config = dict(
    tie_embeddings=True,
    init_std_o=0.024,
    init_std_down=0.0139,
    lr=0.000786,
    lr_head=0.0113,
    batch_tokens=131072,
)
Each number is 500 + 50 x the weight over its row's rms, rounded and kept within 0 to 999. Layers, rows and columns count from 0. Numbers have three digits each. The size before them is the row's rms in percent of the matrix's.

# layer 2 MLP up, 1728x576, rms 0.0379, rows 313-408, columns 0-71
105:502486471523443468454477472529496469421461488484417507459521460521469522461490411407452501542427533545445493451536444482485560396477481473466566578522400512532525569535445485527544499474468599520473404539455508499453
104:453459498586419499571465486450508530492514472450516464565409532509552535448525441562578429580469466527524495511524544521544471528544486483473395507503469467497469473398470465490496431467510527415563423473494491514619
098:494665421450530523589549516532471416509553485583533564495528460476481556475429543471470464510521546518493554466552535490539524523564503485528456479475449512411495453478514477466498436444442538410541519551417601465395
098:438535447475443517558509482471528500367512474487457468443433430470537543632561457496449449503494497562480459454495486501506559522610465478569531467439490496545519538543443503482534493405523494543567485497486472443508
097:451489429519542566567564514602524454501433478501430585549577516444486566519578399507495487490550435463518566519490586517501479576564468453516568456417510577459450437503538472448481549499524506479438484494488532436506
100:519553509538499582556450516456511484407492451466504550512530477499549503470454412568500508490540500496432579539535503549529515564456509430492476475545481469480496515453473513489495476527485583606409477485494485512596
097:568522478519530443565594433544536520569402508502587574560453656421471471454509548502430393475540615487430472533511552560452547541540497452466376407487455473502429533480491430480490471466504537570512537545501490454503
097:534480522543493532553581540540577591481538590463518602531517478539489518520490415436404518429491439531555498499473528583445600469470475396484553465410462439496486426436515506417526433499447516495490427488442570484556
105:448521473522435499532507478433498420540515554459535555545335404511497435411520532479402454557507478546516373506468615482477587509460482495426548471424383384573497473526539472503538584429445529548515532534379514536455
105:458493506538480441430565474424430549441473429489499516464422459484508534489492474513474491501470462511528499506514545511409483435446460427477494413498466472534512412524571554659487411455436518449499381517513531533503
103:574532492547497556582539361451551480465508489473504452501524388541477466484540483568498413549475456564435576401510546511490511435515457415571559526538451508535489543404500472510490482476556466468382549509499481554451
100:509465470537437582540450477496395503472551433546509540486392486529620496445454489414465520376488490504520505498518516520519503409490491407583507528497468480578416492469574458510499509468445512544521519530515435504553
098:410423472515508491522495497517480501493489460499469463506538467460518511502491491470506480436435505491474455439563462504446524478490469530488473503429610456613488433402361465550490414456455462491471592388435536484472
096:507537400518514519581518494511594490421547508552606507476528454479513516531438518454570379582445399487521584504520528556492501418549443543479477512497555443529500551451507537536430474496446543481562507483481426466512
096:521517419604455482477496490573496549572522503588505533417548453488546464446529499505419506546532486452503498517497545494477551492536450458473456457457377453528420498438420505547455533466574603465511530522454468496508
105:556536474526489551582523594492624505500466490479472510540432480488528465484474477433477464499517551496507497519541552616577474468540492437494535531495581468574407533419404555595481537504475533520508533514481535478448
102:516497505502475468563505460528522538542526469516496489504472479539527487527401453503458468395390495482437563556565534480402563397560460561545508430465483500482484519506534392556513396443463603523494427418500497449516
107:469528523575517494532576527433517435533485496542430532510446484571568464567528431412461454580531445555467505529528517493470513527518487416608485501552513448541479488530406531467486451368532505414541522565507536503452
101:510500513517561572439528453511524473440456456487573507547564522513502544554523493442504520530469609584484547488491540478526434459489495452501589571433472559440438541503422487509470430457567506449432543482639600546484
105:534549519572333440494541451455477520487470510471546567472563499472528519471494442498575511528485455524567467578519565488504448532449444520428500594515520589474519500417542467444525454520507496523565452466461526480524
096:561454471522422487470541510516529463481460426492414556493454530449484421480373539431439590482476505513537436489524471455433521546460494406488489522491493492514532543507506522440576489456418499472515512431641488498417
097:468488514545456533516479464418553460479506505508444421538467456598532524497498452509438513414599499546495529530538541562460498469538451537407400493508476473375486523467527461579505431538501418465528443491389442511498
100:513574422546417490464535481540468503566507471456496501502531514511480412525577541474388427466490505542456505564509579459540565466494483474519523524590527435523473529510419548526474508471493464438401579540484501493563
096:496517509534544477594513385527496432508543523458526515454487631479493405459446461537453506499456435544429471495483500497465550508481499376526472535427571474488493503447597496542570463449514461446480470486543567405531
100:501542559497615548478486531488522527584493497493548592516428497444571413595443491466546462498444612549459473458572420529471485557535498517544494548520479517506503518507477508539508457447600565503472579464497547515567
098:500533560524539539551557556536630539543411510528512432585534478564462541471462487527425462467430501502463531433512452541532500469580510416467615639529510510501388566554464401468555493438546565557532509528446518515514
099:388591431485356529647554433521558509531532529561401508484469554513485545470498560497459546402543507472517414538518588548537489519457525438424502520488476528395484464520653488496534587483542581540434490456497455472474
098:439467518575512582567459599407486543552532394452448499530498434483475532555438408572488508581460465532480443451485490430493548434506490432490505564450507450516504466478501456484610560505458544464503423546520574546478
108:487480416563506443454457520491511473530509513488370516513525479593558462512530488469379485439588559436533485484554624484517470514461439526574554551414535449472423397470450479518516510469535603597551447421451429495532
098:435516547577456421520508501432506546471507512529488548505569501623615499428519513424458559513556447538518486445583504432462453527522493489543560532446554521436448492472512530474541615478544547457461535517469412533500
099:460555493488528504526478526509576536528484483560490503555534510621502479632495398549489429542475569506541488388526465427451454562415449537597496546383552521385476470539408456494463470486431480461536495506486412560554
100:503435555586484440635573498541491426488465481411554533509501445503514430482475487494544462479420526534471518555527496462509524458498522517386431548368474520599489475449586479421552521442450490544515508463557555515523
104:430491497541566579491521531574569459504539459576527551487433530496485539532531475589478434479520393495404543501500525555471508503478478520399461434534563442412418504448523535513545478516533507476513483485522493529523
098:318471436501438509546517454562467454484532460360449522603573502510516418474526477515494495551501483461529505477543490433480444455455482545501562492457513495443475489558524485622508440455553360453427405522455572499523
099:482556522480555455499594615520521445490431390465498527543571523502531511515544509386568504465488360516514517601554524511508447462539468515511652563443487459530465382557514506487459425574541535551493573486435463499405
103:501526611498500520664532562456450447478562525500474481520501466429536478555546533480468508534418564483463433489495561541547512532427474460506444394499520500498483512492521585474509488516490559483463466565519493541503
100:541510400505449498479499469434528464567529538397567563482566457557470532484429442547411528520510497522440499422481535567521528517428476503387498453429542426524413519535501503600555428488474488451609447426475471401483
097:453531430524553432562385500555552518511558484517456504545394575480480484557438510442484396469447436520503565496504473470471519433530495420546414431476492505546498495544521503394538442461466531442517490470505515519544
097:505550506485519526523621570473507541493527482482525542556520461469586434521571497523480423508492546521493530498494524502487578576548505493448560583502532468548432554447408513498502449437481492467491521522551526418456
105:576498543471470512563425503441435494517508452463484577478508465561497490452556486466399522394542529462519502569516532463444518374564468478465559502529423469524474467553548490486447535429600528536517388467529467585531
095:453594468536508597525552493549527507532575578509446449497403591500530462390425522480526461512508635577542560473506469480468498418617436412436501585429413432511530481521566459547505448485465481431518543497520564463511
106:412509503565506450434489571531504504659486429458571530520443589523487487445510506460514458435563448548469481545524614489556554556524483561529511495494556403493447431459469419510485499459465509548444548531500475518498
098:458593540502407508484505533452564452516441498525571562590491499571478411447432472370554403500486519508545612325469570465560457541500444457486513550530416435566444443442461554559540421488470542500544522605527462467470
101:452603520518409473566477542418562563464503469417570435490486544518434561509420428498504446443546534481524544591530470543465522423541416463503480435536533516536447500578471514559483500541469508516487509526433424524518
098:603465447503434526499440497460475534579506483452491518518512438487493441530530515486480448503420581478544469440549550508548502475536529431530436488509413495477457491492426506507477428521401496469373561556486539470519
107:439597545542428458488446515488512546465509486461492493595567396510592530507508469502382540457531577533472571524529513489520449535507440461433537488466489417547509515444497437523555466441552493566490455419492572468592
098:443591516500485462528475536450436437419471467458475499607557370471505489487467463446528522436443447495540491490521541427542428455603470559511516427431459511497471439454526455591506485441573559437603598469463505450582
104:381573558597397579515507413516391538475577472445484522465456521546431486476432510474467450467541561500392439546488555498577588500467492435489507521474380451546476368504450451435652433463544516480556494550431514532425
103:453494475549512449496539544530543540536503483482400486472536497402533554480517462510356410430509549508487476552554526490451454470432472461520485456484542466476413425532483491522455575482515544551639543400561506589479
103:511427522555505492476487474535551407604479546530520460503553457553495471537468388509575501470588597570508550472569497493535532574552448556492476499567541508541492520481591428457522386467534572537618482457490515441570
095:438446536569507571474420451407500477501381405530518434495518521552495469563371551536465457488498589506480476542540505496499539509460484484459496515553464593533481505582466437600527444524501482516558486570489503556456
108:465508385521475461554605492444505482485536512474457431454484467487443530521428461534489481543493527576483477387522506525509551627498473485475519531498525416516486426519586479571518529453467375613456547400462515527585
101:472534475561537521449408530445461534385512512528512608524537487498451475470492463526495549469548467491485539492525488491494591456557451555464475530393492550539436455464520507474455428526541523473487462474575518536551
099:539506443568436505481354464410518586563561526459519523587467455478456462501459377531464497535508443453538494500519571448471504442500492425420562527516580447529517513530474521522645462508568422507449458453421486611545
096:472522530513429540546620493545539477549499498472460506473460508570542394517464533424452498566536562461479480426486507483381505449555501555505514460522492459479508471495616447444447460411450515494482444457433484472451
101:540418456540394529510497449447536412509505448554422479595448429608543499418475449430499508536584447496478510583508532400476510518602459485469492525531497470474510516474477433531452495517420486585431461444531547471528
095:537529551575514460500493576486482480503492456443511526494475457505551524469469485499539405524536493489533527537524592516443586509541461506427607567477499492587474531544558546555556499534425531436380452525472438533443
097:469572471512545477514514543454520516500529577577506589503434500483567479437452508484521545476477511515554461469551412424495485502520494444478495484434503506515438464562571416416539536492492535551586487398597516577563
097:474497483511413486518459519477499505558578518482505482565524482482465493523505505551513474517523482537422414471524498591532561537390507570438537476504434481511454531433455462431565497498429497544602537520473474509496
098:509499550482539381542453529420389427476478477559533500589435572542572541427542465449541488526518486527487512520525475491456464543532455489521613507496552491564460516438511416548470531525436490497493451415511505505604
099:536523481519539419579556459471445466528541381534502505482402587527502527553434501570444438488485538515473485562571495502570508474556484531482509470520449502463455437455467525569541462452472459441466483555529634545485
103:550482469465451561540489545485404649485450406528445461560485438477509455475510427531448431487500488506480449430529441455453458436523440363434518597504533577528487503414493491449471539426532457486548463502466471546412
099:514477508473551519494392517549441452513528479592453547557538455597526495593583453541424460407498480481468435524529472555428588537509480493439466473486458414465488477498523567452462522446517489548458544541470538467591
093:536474474563437486540484447516529514478483527477520531558438434446562443474391418540501548591390498543520482483552525503505560557464470434521592453454511598466473426557471554588471533479462551461560534431438411546382
103:468549607506482538467445547503554465477531538503611489530488520526515497451576495552432478470482606535520394488507474503554480540547477393438579553485478475567452492499462543459599478489576436471587451553554438475552
097:464531473543550516508522532467407507582499511498513428474542492537634431487491454458549458569552404524459541473516499512507510570513491425503503480466559458542492458435429481468468467408445447572514448524518424460539
099:513480500501452464474549553416453422475469553469447522548561467592505461441377405546597531446485544496476568540568563544473478489542473454478433568452526500512513417489510470531448453480451496562549498471514477431501
097:512475521515474530458525493430505477513543427391426498509521518528535475429448537453533462451429512509449447602531503684502567489489479504440521574430431451522423453501450505508585506488476480427572544463544479487521
098:433512419525493549556514527530610607440464521486459495564476547568532462523444430513553478507479473497454414451522571569427402450527457437542387487494443465370485465494477531399536426445461428467503508443432457463488
096:468575537497564521453528516479479435536540391495487594441451550542544487510533543429461444424488552473496602471473465449477455491521481466457504486515524518499524484490522577442471559499573462522558470467463457568513
102:514436510510509532472472597481460479500423426485527536522461472442520441485537559487437532450519566485487530450560603454572444451512480537438496450522511420451460470555534528534585580508459533568465487456543450545462
102:503550530550498485606507595554558539510511527509501472540398462580522474559495526499535526526488560527537449491507477598451496549507470469557471497525481491536496527490491547450489472489481419467464563533503562619507
097:394575422537495522547567585516511462471555469515550502556434589483372477568532511492523435498497528523487492421484474529498483504591468460447523508489554443487444512470407395562546463484499565390556534560503558496498
101:424458491564455502554436548497557535529489501531474485517491391630476481557492436449540420464530514524533537529553551499406594499548487482506574620480480555445463386378536490483482444498474414459600491469539491521486
106:426554483494470412489464495586611512535523476567592522429473497490503501571463518440528462400506578555574410596488514543433590515502385417510495436444416501479545438511481447560543503499566541497566466449519543547539
102:527625591522370491516461487515453536436379477477465437531387539564547459436507457464555447464501472541524533487522544560493507472547461467559568510506578501450472489550500460431503536463539580478520445517393473542533
094:442462488505512432542466485492428482535550489551513461576478414482490459497489499464469413626540487508536468558591579524490437508506441466532545554387482546560528491424482426422476477559553453569467510518628521546535
097:455563484529586468452517457468510466533478556427484461479508543579561528465494468479476444486545440506526501526550523454465559443478437442516530559442393524458480561524476492568510488468476503541550443530484371557437
100:447473458535531547541558481514478543521512484502477493457473519514518431510466497505431512464462495538548465537527511490522503513493452549465500507508517535569486536558475333520591462470467525551493577536533469427490
099:503546545502574480491451449494540572575454455511500499484488513551486459427476511515507407444561487540479411601515632490470573451580466536508493500494499419532433573552432556487547562516460539531515462515550498480509
098:579531436549542484503466536501542477385462545488397614512458400523527516485483439507428561520543447461447450505529478488539512509514456496558572518439561541504469420431493519581508494473574546590568414458480473531512
098:453504500502568534542561470446482460457499387492452472558502434484437560558516464485443490484500502527507536536559476380399509353520456492502499497546443483527516513543441510506536459505564495568431506427558506569472
101:522438482549506484560529564457588542434475448560566524572400571552514472590487495500452442470547447527489476460503581584581555431559461481488509572537448477488486488449530507499540460491392470460486420613531407504492
098:520505524540537564596535557489452414528537547494492588499498550474460524491433517480530443445573504501494437548529498531425546514524448410494455464490486517432452481489443501507484510500495513539546525465569576483524
104:480498454525485593528484524525497492535562471506418502587455544518564429531494436546484449435552518481540487371526522517563592399465468513537516471510554482511487427497535572449474490438555503500605497381515490611480
098:510546440526615546447421511447558437504524486513424601410483466518470512463429416444513515526447525531422501510501514567451431539552497482510557472488547476522402508507461524501618548596577440554501475542465434497411
098:549548530538415516486501581502431500543537483441512463539425497496528461479532545483518525551508497491450458488536477445558548517528498461497430589472551444436442477523519571513408424472517544542438525509531577552468
102:389587478539487589479482526473428504487464451521518374476467404458557467555571501605503491461470539578547547550540517451611435468480506537462513550499449418463474564449479511490493492488486546492537580553474474506529
101:506466475477450492452475572399432439539475418528489479551525458493485529505477458529479504465469539548431519459509513490483485510480479449523495477534459490616507556483465561536564484539538516458443554537480542528416
107:414592481573534412567561556440472494468520402568490452497445525531562523522505483410490510440574397501447526496584541502493550516486468447471478578424474571523452483549478554613543464478404663576481487514576494434520
098:528552524498516602521549529375442468436431462425461407477411476480497460440493513474454517516457465520387579594536454526613564491509488464514405536457511493526494564614449493572551510464535406485507566496434530471501
098:514535525555514585676472546550489497487463600522476440538540506484610376534497419504487440570473485489546484442492531543575527409543482584458505566459509572534510569427490522485498519466567487473465469465428499535490
100:479532548555557599542491578506606494467413479502514531514448529444482556542522539533557510489505499538479512397580455488388496609492479564514473524536456506521474521537479514483563411535480575507572537421482487434510
101:459450519512488438525536425408540488504387507543540515577528429475483498438539524430526514415515487561466505572533527526501617583440430436480530543457472469517459499414565510543583552516420519467512469533515529494451
102:491476500501474513476541481493513491426458502508512518505496507480589426488398524472508491492520575476527562463566488506530471474492433483507499496508416502554536479471568458467554482508487443468544479534536425477497
097:517556523551470549536509595489451534495464431571526522525475540509423401506442429550424567567586477492442595432473540505491501399532510479504562581430463470481419474502500526484533539440556509442547612501564484482543
# layer 2 MLP down (transposed), 1728x576, rms 0.0349, rows 313-408, columns 0-71
104:500626503505518495568505498499429517552541596566537500591446536505572464490564506461507448509558480410556393472482530543494479492559483555569549428516486481432438544419555492423518517529381465475414513484519505504497
102:464539543494449483501560516508484501578513482590535522467579505496545516563484518457492478480560485431470513442532493556529497467479504480445639504540553544491551508536519558580562536560507497552485508534472566444428
098:554459536605466590471466464552514533502513530460526471486473624534503474550548486501507572551495490499508432509455434535416535481471509483480600573530587475550480541554471464459512536487582511517468463473513415566491
097:544499466555498561443471523527504495525454608549542483464542538461415513465517475542517524469557474471517534517528541501563477528365524520463474526540525512432486427456564498537467477429505529483394520454497555576545
096:600478539500588490401463465395497533470483521500528464499446546568552445486475632515535477508495539567483447605465502493411524443400512482455438507533539455547550550513540528534490481445490408463490558524434550505530
100:569474490466537515463516547526489560564577562535391486498514498544441495481481521450501517477441497458529397436481505452523519407546533605551573493460468538496595506587548526543477536453565510388605527474448518511465
098:395474568464473509536407551510491541431613490534406360482528394588508524492504433562594527528488415463560541494551457430503512515475490525550558566543507487422505469394503541513460527549467480434499461468479456594531
096:507545458425481422497485481519492463492485487504471435462411564590506502416461575591549479510568508379460526487614453453555400574605473571475383486555574555566511505476490497621556513414566512450452578511548533478440
104:525462437536548420449474601479494538487485478532472553465584494520532495486500515477553511424515451441487620527496401484461440535579462496471489502540628568403425454452433446503483416553466532480552528471552459403476
105:506570521487534564532472555543551401552505535439469561488548570468490459546548522451588481454524514518463529500490444520475480521611499538553598539434520556478335581534381491452528526552523467584458581514438433514442
112:466547472453492467453443647532545547542468482491501548437574564478456514527458467471483529444516585504495384552505478495445508516552534616475489484515458489564590478615487523511510453503427548511547385442552511371515
100:477481494415530477454533516552561466551430542421495451552533493528408584525489552495475488563489506494492483529530481442568520532520570600412463484471430522377472435548503540538567470500543502514451484472501500477397
100:579555512489533514476520496476469443462507556490556557555460540467537526554521495501574518532524464460524490551500605509530490547430454474506508504491446521437463598485590519470467582510563437503550333504551453525497
098:470553527508459478422481480500405528619456519402444433497475521528519485464573434494426543434557550501489344516397498451508483556510520489521508477436474441504465467499484490460584483470464462510453520459495499579445
095:445487532449531483549442498384572542521455432410455512504490525445455472518483530481540456497427560590527501484480454526497480484499521564521531472510541535484536467527573509460544516501505428579456440496562618567451
098:460451598532501493447501401578415446468535469538420437499466532542540506582515534529494440424598546471589560550515416501495474626453493503585375572498436428537565451515494516432538554570441495547544463503479530578544
101:514579509474494529570506570399488476460508470572517538449493574462490509468592454535524567571495541519529489451415484510576465540426471494580438568517497519502474463542408541519519552524472473562517587457492492503591
106:482515442473457472552496506465484536400554542467515499470486553514459480460419597536489469500515513465475503483531421510440500460554476572448462531507455450519521518568540500558633597587561532553496497509509484494490
099:402481497548487533560458476529488450563498487515485505393453476552484473439424484430496456528495396528451428455481460503454503531559465467518466483515590450532574482577564481525468565491488519560522482510331533461455
108:434469544542616495486528522516524470468497489461403520478376494525463420548519543516420470474561569496463498453520443550504500432642513492458496433512462418530434527630441496494475491572486497449521478521529472554504
095:494521498471543540519489450516511480520491476522597425451525572534600591565568488476450436510532497409508590534470517588507466442624476567501465455507522461469435459459550484530372501528542472543457525518359521526602
099:496454509456553435468525502535456525415416487472533578561516485412433496519551492443586455582467478527550523468461518441488492504379470498505599524414490554490472473465530568476535503463585569514526527556530501476537
101:409461510566566502526427546514536452414496506474521412489451517499520588530523514513525504451561540473527530516538528549486451540535495482468399493418453526490420426492539412458552541502467585539578407424419483517473
099:487458453492404540494515581498547548510526506492487482540518461562508609538451479405515472583456561528562477478599546551557478494584447539458511524486444467469538465502461528478440565569478444513507486524454477501527
101:485458373500426530557500514525391570421466444493414425468542472499449600371568490554496556490550456440485514531472621517536571505554493551429459434476489507449521452477576465474507496432453495435547421477526522571413
101:505523482378395538429450479465394473488549477490487572436443514503534462615446494459566478496542467460564486540546478518461519570430431563556424456452511501531560471459541543514439519540421491532481580522586519500507
097:589485571579584410425486627486530586540490547430550475543495418432510509490471439495557501512426484503569543488467501422441448419517529495480489512491501457512455519407378493530451406558511545481571468497546557560492
100:520596552504541460432603485442472466519526558477486441463465516542640419472541521514538463485606516470476588567548508589509526544505491529449593453533477534543450470476493489546382470471486533514478465507425377416506
101:561628519512465528443469507454441508476546470490509473466396447624484527458482538558537573508418387571413528419463453452485515500460558445521562479529484509486556554556438571513442442523581423473473454433538527563480
101:601492477436601636458492480553517454494541504504520454500456514500456513476399615589504501556423616461455451555484494541493474502494482527473409412552526514553489501557488516520456384525507422468467464427596522437517
098:499444487471538479524535505520443488485553506432579515490413475444519528315492529532471496448462438457455484593477578568449502441598521487474541461594383523556482508466561511531495448434504527558561534444471557424459
102:428607392439447511479473486458530537520534479457467455446518548510464579483470532511492576485546509499559497479507461515520512530505429535541560492555524469446562471498434558536458494461532519453484450485442476515444
108:535504456552462468495516525455515524513527496514500484553508515599473466500418591413521473377424646535646403578467518501507484520534532466618460561439504506523544521462497421543482517468444475525474537429518495531510
101:567539447595519475504506580497447521540461503615532503437509505442462546475396551488519433525509488464407420506466619527555540580617512501429432462515536486526483510457443504406479553544481506572608479449529432586512
101:540477544449510523520408419511485463536524518511498536556461522459484399512417488520398511497501563469462474418570518538494535572442458521501409508498409478454453535584496513444589533468445499455493425507547592498609
099:527516454474526518492508521558492568470435455508488458579503597472516472437383454518566486493546446477512568564513428548433514517626468561535511576451496483535426436516475449567525472539506469507519517518453541392464
101:455515575541549558514469408507417476420517425521463490564491451591477444496512576507551418464501516522521459511504433497464442471514520575493539585553540519428515477315525544419546465475496473543410616605517546602581
098:531462543431465591477586501411525404517471486484630476552611437502486514513511498570537506549528518454455397475584587506536472548457429548425531551478522555504530445473513503544414510501530491527477543523512392497457
099:594508513503439496495373412480518489484464470531483482498445512530433500448410463422507608455505487456499547518568485515469407439503494455570472501493393533504584407539571469562432473605496538513479483529529508492531
105:450468470506523545462485443466588496464449514476444398513576473529434493605384505506538404494496479539419478441492436514546519506458483484491515500446575527478527536431466513443600475517544492515435660551466517441511
097:525545532514509431514482520458479479478395407461539507468539384555476598492558432414483423504517344472440454491516546519526538604457460568531553441493560514482531449461465531406501556494589513516505532531517494519450
107:502524493438490479574565440544521531402557437482444501480536420518471485587531463499523460419407573439460476476508440476433478499531486400483537488506507551458427539459536577550455461549521527506526492421490483448509
099:454408409498545484531504498580361582467495515509427519522479513428519583559483506572433518458476503471458428587536403554448529477513456553472493420481557486427524461558587509460477582499468488515548463426478549467498
098:582384445481539508516543542529459485543464488575467497534492446596552433493529582476514498522457466514522450474463591477509487535518560464545509577455484489532511461515460491500492412512554521498497584434525500501486
099:504543601452516468519568487515514455439377543463455434551532573476514511527435492495507479476596404536438512483454373528451487438524442514600513481506603514524496492467437489566552525436597454487628514536506417535512
102:536543522485520462580532541524435529481422473549490502470485587496404527526562444499610527484554478530547445551464501446521517570453506561419529522428438514536461472558482448489505537626441591488442473504467520481481
096:581498529437539432431521464551638548549522558474481503522464552519477526456556550525508471515512537496447458547472445577508563540497481421508605474535536503526561547534432490418541495468411380472446418529480543559521
104:495457515438624441494573510419577449496426474476416422528543528462567566524531570574510493528514411552537596495608456545431483507472497554507515511465579499437523508478539553588359542584448488577528461451614443505543
104:591546441453419522496463446445569451507491575505529492489440475571507466511468534529611511590484479469489513457555437501501461485519445534461512544411496510471515532492523472464564502479505545490411430524463405477536
103:471547492490522505514489477588409510431594399486464512532462551467511512490560601513419475552435472452511452488461493549418508486471552395509521523535574504436439503533413547508510564479458486406380425483548513447409
098:530573517540501496524613519558453506413531514542445536428479487448520561433562415482544511504501437400532489494486476473485497537529533540554490492413536429476572491463538532503430517465503482505475516431471459421578
103:493483530466569525489431534529495470577398492523555587518501552490576487533479528463409457521516525523466504560550463592518483396485443505521519470447404552573484571496526505452425534527535578439512541582470510481443
108:514399542462447467632513489567531503657471510480546436469541461507512454477459498449517504528443489533584485592523552477492495500458511483558490442524528464497482496566466508491551586536455494593540559524412529489470
099:414478512504540445508593475518513480460474516510441453415534546501513466505483549461478461523472568508437470505649442578526531512512543625463418464484439624424542550513620509575434513554421451516526517597588457404451
097:481435452529523489518418440427514516481522549480480489511530448411493580464588390510482549469468442420540510574488569537480542483496499438528476510548467549567465563487429563563546445545579462448474568492500518544465
101:540587484542522441532552519538500661456500530547558496506555500458520532490461550576505492426567606452548468478479453528605484515452568473513528452422472531553487496561518528460556545553515485486581417581531476465504
098:409530414490420562519452411542595519492551505519462440533495560474457461517484508514415540482433480514473432492450401484563455460508538478484490483511451534461495506503474425468568544486613427595544631552479589520490
101:537472502463447589466448459489530484481482465481536490525552464514447508552598549393478532457519491528466508495472543555509483543516443549497484440493493532460542506507476629582576467523444526464390538530438413471482
102:489520552487553497529545530501453511466443443521505427414487560433557447539502482440439551483444480503547562483538530512562457432622496450584465589503530564478473497611534500566477438409540544550480459423436519481518
102:493474446575373626499469468571646548581609491464445467479652537485434489591487431525407514434533476482602430450531493537523526453484421483481474450453458494480425449550514487480518496511566513513434532494463436505443
096:428480464396510542424500539560460487573543506420481533510542507494536488507554454454506534554430455508474510425526525547437537522448471474546582411556543532420504588476505505518460459513648503513496481476454468400569
102:507510525437550437478435448422616399545495508487497509455458509459512536509419585499552544444441490426548498556460487530469579510498541615634477335507485424478409518443479569505477432569512532528437529582588457415541
099:603462440495384491603607597477500496509441574428565524518455503389487507438478605511528490487496486545526555393498501521490451518529463519518469473504439489465513498464482384509506498568513516440508536452515471524431
091:504471491525544538544480572397495454479480523440488495544573568482417556547551489479486473472531496458558509539484502489500495472577528553488386533521521419510492566429494481458544513465504459558433447563510581535561
103:469491398422507498545533461476492540569422472531416579521521476452487479458425503464585489492517354520484588486493539431482472454458466540510449479504511490483541511533547446571487489514402485499483540467482574545432
101:501452526489511538489487495586539512486519518643477539560502460518490541530433511564473491490444522477499532528542527467499501456503565559444458491539448497421485564458505480522542552524518562427476565541541572473433
104:455501449522595502556468458551471590484579460523458440441363546471572556604552468522376486561595473476587394418526447409487476525465504523511517514520499553528470536517498526448546517552547485470462447521506549547604
101:432476467521499487547439479527473559479456556567576454459482445438436501567532422505419479518548575464484565394561488331446478460576495517513526411487574552500570511479550459548425466524568573533488462528421488533466
101:461544567588452480545524515450410426577506474582460473517509492435473533446608484551440481484458470518483505468484513467564556590457494601488507503504562480578470527486498479534461634533598554521490560583523600521560
093:545425474499479462519486490506492601509543540511417506567444514494542537534550422509532483506465464457462473559492477528470621500518508447498485446520400537513442470487484447512485444440544528501446567564567487427457
105:445575500497510496617454458424549543434592520421386433425452489508439568478487524494556528463538469472560502494465438523386440529459517493561450454531458596478516473519379460549515518521486570417573494542552494427525
104:475513505423509515381487394469467480484540398545519498508487527438543456472518451455440439442550525460508565455531496334609548434517517533518484555450512495429529429534498481528499466539387614485531416522475526410489
098:561454633532520455442447413467519537478513569493471503503502486498591505374426485484462584484524442426451484593522501465499526515462501502539443475489484590436572451558487551469411473561508383545454446466504498531451
107:475530468501510453449529529479454475467518448533482543516539560472546529460492553501508461563510438496521423467486459522592436523478553484440436344488495492545549555574437505477548561500466509525543499501424478455601
109:533485509528465571474555450347450446458438417447477525504517465495434487418515476535530501623532376534415580508510491462570457536525516594448572579463527540475507567517542507448519497498493466451460586628443436526388
105:551447424494591560491553525513520461570534492500570509431465523500488480555534540456458504522424550476505417480589455410418451520490491529428425445521428426539482493540450568565460455466472441549497549434528554452461
102:581519501532493561557602473549618540405431475435545456439456531556486505529497484502500439392479538459493512386481469490515554514515556492466444443506581437500436494509492562571540521453403579490519428524437517471453
099:584477432498481475540476573518499498466495448592480563376514455512487509510557584484525583499515619559508490501492481489496470562490469473492541449584497429507469486544565479490455584524533588571499485448514564416522
102:497520499519492483586470529497575420465551572415525455563473472465511563570460470580557567517537496451543573524490513538488486450512449376531476516517435464482575450515523541518385519513492474529570387508468558525586
102:418409409410454466576532527561510394489504530494485545520537493515458504568498422460493551566478514526517525471476470579535479488454492440538538424536498596454576453437558424511441479470507542468435478499473491573488
097:380494538415534580521445531529447524586571488539589462504558514464450496514453535472529492483465611560520579545529553519478505383495507483435481455495499402461506528558505521476508516462416460480419623518577481573537
099:465504490516486503540448598458450490525486514511536519467475542517530484469458556517529457512448478538487557444473528588585431533502468489492474498496524438467496460474522450490512465489553507597516528523550467407465
099:511492574490461469482452440542522459605540485512485491464496489448531537395524422535519504529465547466508512589547427432432477453515525531471503459462460533516510552447500485492541544452520477508512531438470600454545
099:531521436527492438436551429482566593479452532520570472436572438516588485490504532523514567548446517530512604448541463475552503509541447585527472512485477553573531532480601530481498520478530543479460453560460398576501
099:463554492504467394503543427518532507473427600542566466413463457479407534484459580438477549566508432444477458520478404495521462519538482511516499517426479438473465517535522433487478558530463394458449472549447465502537
101:463443527505423483527464571492440554467516519472548459541464525522519521486516560548484471468514507452542514415515464445595512543519494490577478600504361562487598515433498453579427496468433612526519462444563599503627
098:353443529454563429553456454465536487482420428475506501487504529551528536516483477525486511500450477464546572554525555503457481483447541542482566454495478494594499600432466508496526504556504526462512516475420403458606
100:517429567528530541508438500456492499493541518509522506522529510583470507441495479411567519485515473498418454469447507567533476509568533482567577550533537498438599445475587525516524566384547523410461444460450594436439
098:487502489525532501586462448497491636472484591485522489504459526528512451433597436502483462485496470466503428477466551432561490475541513567404473504498448470436516502534516402498495530465433446483461573441488599492551
102:570435583483507530469467464585511511497375433473486591587496547464438474512406503456536580497508574494505524510524510501503517553466497470521448503535439451490464428477483501458528498597474433565569494455456458508413
101:483414448521484530511462579491548487498500530494527622514570555469455605541427452513578488513525479451555444448486589433437387559516447456511556419528471394462579464488499525549408506542487526540445454495542546563471
100:514487454461486465378592500559506448460481462525468456530496518481399532489592542543473464447571493628473517490605542479494553495463497480582484486511520420552517409447491524507540500544475497593457526528522511442529
102:541443542474447380444542436532502447588547515480489480562556498601530514484407472415553506596452508529524475486367560520599525422458455436534485514440567502471463478530520546508473601412481533470455501624531533565531
097:477558406479533499471459545510460482456529490496508549373454464534506530522476447533461494530433502446514511446472483393435340438533499570489442500573567555451538499607528509491485517523517510490508440490473509542538
104:431537452541539447524508498537539471465557482484475485473562442477476601488589453612468425482479479544473467503502472512434481479499549493481502514509614481405483551509418522545477503487483575536488510464452570540505
098:429461537377534486457568400478485541564529440431506474442536503510508546441516517425531545470440548496520464537546421486514519555490452466524448434484490557494507505415514546544504425565464465545464407479428452383445